config.toml
n_layer = 13
d_model = 448
n_head = 5
n_kv_head = 5
head_dim = 64
d_mlp = 1792
vocab_size = 2486
activation = "tanh_gelu"
norm = "layernorm"
norm_place = "pre"
norm_eps = 1e-06
positions = "learned"
qk_norm = false
attn_scale = 0.125
bias = "all"
tie_embeddings = true
parallel_block = false
init = "uniform"
init_std_qkv = 0.015
init_std_o = 0.015
init_std_up = 0.015
init_std_down = 0.0
optimizer = "muon_variant"
lr = 0.0147
lr_mult_down = 1.5
lr_head = 0.00455
grad_clip = 0.5
warmup_steps = 200
schedule = "wsd"
decay_fraction = 0.769
decay_shape = "linear"
final_lr_fraction = 0.0
batch_tokens = 65536
seq_len = 512
doc_mask = true
train_tokens = 546600000
steps = 8341
dataset = "wikipedia_en"
Each number is 200 + 20 x the weight over its row's rms, rounded and kept within 0 to 999. Layers, rows and columns count from 0. The size before them is the row's rms in percent of the matrix's.

# k: layer 8 attention key, 320x448, rms 0.12, rows 223-247, columns 256-319
# q: layer 8 attention query, 320x448, rms 0.123, rows 224-247, columns 256-319
k223,099,209,173,181,195,196,230,177,196,198,215,222,208,197,192,234,191,206,188,162,210,226,223,189,209,206,202,175,218,234,209,226,188,239,225,196,225,227,212,234,179,188,179,228,211,215,217,203,189,202,194,207,189,172,207,190,195,215,178,230,215,241,220,181,201
q224,105,214,217,227,214,212,170,174,202,194,160,198,197,199,180,207,213,220,217,199,206,212,242,219,197,194,187,194,179,230,229,197,182,224,219,213,213,214,177,200,220,201,214,196,218,237,222,215,217,241,203,236,148,190,223,240,214,219,193,227,208,213,217,179,178
k224,098,193,187,230,191,192,244,195,193,185,194,225,222,186,163,182,175,216,183,203,245,231,174,182,213,201,220,174,191,201,178,199,185,202,184,241,227,229,170,203,212,217,186,235,197,209,223,179,210,208,211,195,203,171,198,175,184,205,192,210,190,212,183,239,185
q225,103,198,203,205,168,222,188,194,191,217,193,171,197,193,204,195,203,182,219,229,187,183,208,200,171,194,182,210,204,187,198,242,240,197,218,192,217,214,206,161,225,185,204,206,196,227,185,207,210,196,194,194,220,223,192,221,159,214,206,240,209,228,199,195,204
k225,096,189,183,147,181,194,215,204,184,208,211,174,172,195,216,208,180,204,183,198,164,203,165,230,197,231,208,226,192,181,193,169,213,203,174,204,194,205,178,218,193,190,183,225,212,205,244,217,200,210,184,200,199,196,197,210,241,196,187,223,185,210,215,211,140
q226,106,174,199,179,137,214,211,233,189,179,179,198,187,214,208,226,202,187,200,196,173,212,204,213,223,189,198,203,172,236,151,160,184,181,218,189,192,204,177,219,182,201,217,190,203,161,234,198,219,194,173,191,218,208,205,136,188,211,227,201,196,218,174,224,204
k226,103,177,196,202,184,197,169,268,213,172,187,199,178,215,188,200,200,207,206,206,197,197,197,203,226,208,153,224,198,172,195,192,164,183,175,196,178,175,209,198,204,179,225,199,205,199,237,208,174,181,192,193,184,165,184,187,216,209,212,201,193,176,205,209,198
q227,101,218,190,215,189,221,206,185,163,214,204,193,198,217,191,194,226,172,204,212,171,196,218,186,182,202,216,178,213,156,222,200,191,186,195,174,195,146,200,192,213,201,182,219,228,178,180,187,204,219,191,200,220,207,209,188,184,179,229,188,202,219,172,181,200
k227,102,209,181,210,216,221,192,201,136,233,225,221,200,173,189,150,188,196,183,200,199,231,211,170,191,179,241,214,211,155,156,206,192,182,177,232,214,192,206,217,211,191,207,199,194,233,255,214,211,177,200,162,212,188,182,185,199,182,192,196,216,198,168,196,221
q228,101,138,205,167,161,201,224,186,177,209,204,200,226,197,193,206,200,166,205,205,173,191,177,205,196,191,195,243,182,185,176,168,203,192,185,189,220,213,214,178,160,217,215,195,183,197,210,160,207,224,199,203,213,197,203,177,164,219,188,196,224,203,220,206,210
k228,102,190,183,192,198,181,186,214,202,201,205,210,200,199,181,166,215,205,216,217,168,204,196,223,211,204,218,220,227,228,192,177,208,165,222,221,181,232,226,190,186,180,210,171,236,207,197,189,189,167,194,196,194,202,195,224,192,205,194,196,181,221,183,214,173
q229,097,216,204,207,204,206,178,211,209,220,223,216,163,237,207,218,205,189,205,240,209,201,203,214,215,213,205,183,241,221,227,192,210,212,186,216,221,204,211,213,199,211,206,205,214,186,177,215,170,233,220,211,179,202,202,197,219,205,219,194,208,178,210,219,204
k229,100,217,203,183,164,178,190,226,191,223,162,197,200,218,197,170,195,193,223,200,212,203,199,162,210,232,221,218,175,232,224,215,204,198,239,164,222,207,183,177,210,161,196,230,194,196,198,185,134,204,209,235,175,195,194,194,193,213,184,206,246,207,197,224,237
q230,097,202,196,187,181,216,185,201,231,156,191,197,208,196,215,191,183,193,212,163,207,180,156,162,209,208,207,180,183,252,206,192,210,236,197,211,232,196,159,199,172,196,196,204,198,215,184,203,243,202,220,175,218,211,202,195,175,192,204,199,167,211,235,209,176
k230,104,217,188,217,227,186,219,207,178,198,183,187,211,197,167,182,223,175,217,213,199,164,227,197,197,215,201,203,150,175,220,196,231,169,205,192,215,184,191,192,222,161,204,199,249,159,217,175,211,206,181,193,220,194,209,206,188,207,180,165,201,176,209,211,192
q231,100,155,202,197,201,176,191,184,240,203,196,205,216,181,192,224,162,203,230,186,203,189,192,200,228,222,187,205,213,227,185,193,162,202,177,181,205,184,219,191,171,196,194,202,195,148,145,222,217,193,218,208,215,222,204,188,232,180,213,187,244,223,232,195,210
k231,098,205,182,227,219,196,183,190,210,178,189,204,190,181,211,205,202,212,250,176,205,201,222,228,234,230,195,204,226,197,212,204,215,188,225,218,198,173,169,183,197,179,196,182,167,185,197,201,182,212,204,231,209,189,198,204,218,201,207,191,204,210,255,202,206
q232,094,212,205,154,183,218,190,194,236,184,217,209,189,235,210,205,174,219,215,154,225,193,230,225,202,191,216,178,189,180,196,183,201,221,184,206,205,200,217,181,207,186,189,168,210,180,218,184,178,185,206,218,196,181,215,187,222,222,179,156,188,175,200,197,211
k232,096,222,179,195,171,214,243,170,157,200,195,185,209,218,199,235,190,178,187,171,207,179,235,171,229,211,185,204,195,218,235,210,205,221,222,213,208,226,216,196,170,216,165,173,211,207,175,212,204,196,238,239,201,215,212,190,180,187,195,206,190,189,190,193,194
q233,100,187,228,208,178,168,213,223,201,225,189,213,215,222,204,181,210,243,198,212,193,198,184,226,190,212,201,233,189,227,195,182,186,211,223,150,189,192,173,203,210,205,196,187,196,210,197,230,190,252,169,224,196,215,182,177,198,204,194,213,201,218,216,178,196
k233,103,191,177,185,232,216,200,230,196,218,196,186,173,192,194,161,197,207,175,182,201,190,200,206,201,193,218,190,206,223,215,177,200,233,220,223,198,183,154,225,230,174,199,216,214,206,225,213,196,221,216,224,217,216,160,210,193,193,189,236,163,179,195,216,182
q234,097,188,226,217,215,167,219,217,184,183,218,196,227,186,206,176,225,162,191,199,183,228,223,228,185,151,179,177,175,217,183,209,162,221,203,181,184,193,202,205,209,174,207,224,207,188,222,164,211,173,190,149,182,185,177,191,170,152,197,221,160,158,215,229,176
k234,097,205,177,148,210,212,186,211,178,248,208,213,198,196,164,186,215,200,225,204,227,228,178,229,222,181,217,206,179,180,178,181,188,218,189,201,175,190,210,216,200,187,178,211,206,207,264,215,216,218,172,180,181,210,208,189,203,190,215,204,180,193,178,266,177
q235,105,193,160,187,201,193,173,213,204,202,149,206,213,191,209,183,194,213,209,244,168,186,209,168,189,207,226,198,208,195,227,201,240,210,209,208,193,184,206,213,235,224,179,203,182,227,192,211,202,240,198,228,197,222,204,179,195,201,202,204,217,206,200,196,216
k235,101,210,203,181,214,238,184,227,194,185,212,193,222,173,187,199,167,212,160,232,191,225,203,223,187,210,232,166,195,226,200,204,233,192,159,207,201,201,198,180,214,221,219,232,201,185,211,195,194,229,170,201,165,211,207,167,198,190,186,214,229,188,206,186,203
q236,097,222,216,188,204,169,158,205,254,198,210,240,203,199,225,213,170,158,196,216,204,183,201,197,205,185,234,197,212,193,227,202,187,192,175,213,198,234,224,160,196,209,214,165,182,193,233,250,205,177,156,214,173,213,220,190,200,225,194,217,267,217,183,204,192
k236,100,226,175,196,224,208,157,204,231,206,199,219,213,191,199,239,164,209,160,213,203,217,208,201,183,175,209,190,226,201,219,225,191,210,186,214,231,217,206,200,214,195,194,205,171,241,225,188,186,185,181,210,206,237,180,174,213,206,205,203,166,197,201,158,183
q237,103,216,179,174,164,156,202,232,179,243,208,198,171,216,179,194,188,232,189,197,213,205,213,208,197,227,250,189,196,162,178,207,213,182,176,243,237,203,213,186,196,209,197,220,192,178,177,180,224,214,200,215,215,190,234,206,221,188,225,205,199,165,258,226,219
k237,104,188,217,199,191,207,198,157,203,202,193,183,232,214,169,190,175,197,188,211,205,226,206,219,203,159,194,207,209,218,196,172,205,197,177,171,222,188,202,213,194,193,205,193,201,218,204,198,183,194,192,201,218,233,199,207,202,204,229,228,222,192,202,198,222
q238,097,225,219,237,188,171,198,201,187,199,206,197,232,211,189,201,204,196,194,208,220,187,207,169,252,200,190,214,201,172,217,155,139,214,163,195,204,203,165,203,198,242,195,178,215,180,218,217,186,176,207,221,186,204,213,196,191,211,208,213,210,196,183,205,174
k238,095,205,187,228,218,188,197,173,193,222,154,191,179,177,225,178,208,194,233,181,182,208,174,194,205,166,222,204,229,179,213,181,210,218,209,173,199,165,232,206,205,210,172,189,177,179,180,182,200,209,190,197,163,198,184,188,233,137,184,186,227,232,221,215,249
q239,096,168,160,174,191,209,174,203,187,164,250,182,162,198,181,197,160,212,186,234,214,185,177,219,189,190,206,173,205,207,249,206,193,191,226,179,191,166,191,199,208,231,231,197,188,188,164,211,210,159,210,210,197,175,197,206,172,207,193,198,195,183,200,201,171
k239,098,182,181,194,219,191,199,263,206,159,186,188,169,206,182,227,157,167,233,202,190,216,188,205,244,209,234,240,224,197,218,184,208,215,167,197,179,212,201,204,220,243,191,201,205,217,145,204,204,218,179,198,253,223,175,210,211,217,202,210,197,198,217,193,160
q240,104,178,167,185,189,188,182,217,225,220,178,211,218,189,194,194,213,197,220,179,190,215,223,188,169,211,171,206,174,230,168,195,184,193,193,218,204,184,174,194,201,179,207,186,172,159,202,155,195,215,200,152,239,193,163,207,181,202,200,194,212,200,217,188,171
k240,099,196,217,179,190,208,176,209,158,194,198,203,173,203,145,208,196,187,200,204,219,200,184,229,187,205,194,176,171,210,192,222,183,188,199,201,231,221,200,181,225,204,181,211,234,192,225,159,230,198,201,200,177,166,202,196,191,197,197,231,203,208,219,210,168
q241,095,205,215,206,208,202,179,197,225,202,218,207,177,233,179,211,205,201,218,215,202,166,168,203,216,184,229,176,205,218,200,251,234,206,151,148,167,217,211,199,237,221,208,176,198,237,196,197,234,207,170,207,168,257,192,168,199,189,222,188,210,186,222,241,199
k241,103,169,195,225,165,200,181,220,223,240,211,196,186,169,217,178,196,178,192,191,188,207,184,199,242,226,172,200,194,191,194,204,194,249,203,165,157,185,197,211,178,197,189,240,228,207,225,190,210,210,179,192,152,185,175,169,205,195,207,196,196,211,236,181,232
q242,102,208,213,170,211,180,184,198,232,189,202,188,191,202,219,197,220,183,184,218,167,206,222,217,185,191,218,213,200,221,182,196,190,203,229,214,173,180,179,210,200,193,205,147,189,185,199,172,236,191,179,216,182,214,211,187,211,203,216,200,165,198,179,199,211
k242,100,208,181,210,186,198,192,227,207,198,211,177,188,200,185,221,199,206,198,191,196,220,129,228,219,174,188,189,174,180,209,207,209,174,237,188,218,215,163,194,201,210,163,213,179,195,208,177,206,165,219,204,226,187,208,207,200,239,208,196,177,201,184,208,208
q243,100,241,175,180,179,202,204,193,234,216,223,194,175,229,170,191,202,201,199,205,190,211,196,191,237,181,233,186,200,183,201,220,188,201,204,202,229,176,225,215,188,200,226,239,195,211,197,219,193,208,206,209,216,201,186,175,202,183,198,200,219,184,213,198,193
k243,104,229,158,171,234,182,199,200,199,183,216,178,219,187,185,200,189,207,193,184,174,167,240,200,205,198,233,186,204,192,204,163,205,169,212,204,188,196,236,243,219,189,197,174,196,197,177,220,194,235,194,235,221,198,195,232,195,161,213,245,220,215,193,218,152
q244,099,220,198,254,188,190,208,201,196,178,174,210,175,203,174,142,177,197,217,212,163,210,201,181,200,205,211,199,194,176,203,180,223,200,175,226,186,211,183,203,239,200,215,237,229,208,192,166,202,158,210,180,203,188,193,227,162,223,252,207,206,209,170,199,210
k244,099,170,206,232,176,208,189,208,195,200,180,182,173,229,192,150,193,193,212,195,195,226,222,213,207,205,207,184,180,219,170,217,240,219,187,232,173,181,235,171,200,196,218,215,240,223,196,175,205,166,199,201,217,217,206,220,185,188,205,196,217,168,204,200,207
q245,097,195,185,219,192,185,192,207,224,207,180,183,177,186,232,213,212,175,211,202,203,182,214,228,192,197,184,216,188,227,172,208,154,198,207,210,233,213,198,189,235,198,194,233,207,221,224,194,165,193,171,198,216,175,206,197,219,210,206,221,238,209,198,209,180
k245,099,174,199,215,221,188,217,201,205,218,182,243,227,222,218,191,173,220,214,190,226,177,200,192,193,232,179,173,225,233,218,179,204,165,191,230,201,188,205,184,198,184,207,166,231,181,203,231,180,204,179,200,216,213,165,187,204,166,192,219,207,177,212,171,209
q246,100,190,213,224,217,197,182,194,224,183,241,192,212,182,209,163,174,188,205,207,179,184,208,196,193,203,179,216,142,226,169,139,215,232,183,189,204,209,193,208,183,181,181,200,178,214,179,205,236,206,193,174,198,178,217,187,189,218,194,186,163,206,202,197,176
k246,100,201,216,207,202,218,206,232,197,198,207,219,176,216,215,179,207,215,204,184,211,204,195,209,186,202,221,173,202,172,223,248,230,185,197,195,202,195,179,202,162,154,198,208,182,192,220,200,172,200,215,191,189,211,197,181,213,189,175,150,166,221,205,169,190
q247,102,225,214,197,197,216,182,180,227,249,175,226,230,184,213,199,239,206,170,187,196,207,233,177,203,187,211,193,200,228,188,199,195,215,221,209,226,183,212,191,210,179,200,165,234,207,245,220,191,214,224,199,225,182,188,160,164,184,181,169,208,228,205,200,213
k247,099,205,227,198,173,231,179,180,158,163,232,190,203,182,198,217,249,177,191,183,208,226,210,167,194,158,192,233,192,161,224,200,203,202,183,207,223,191,214,235,204,194,207,185,224,191,216,216,209,193,189,184,215,197,201,207,194,195,215,215,260,201,223,180,222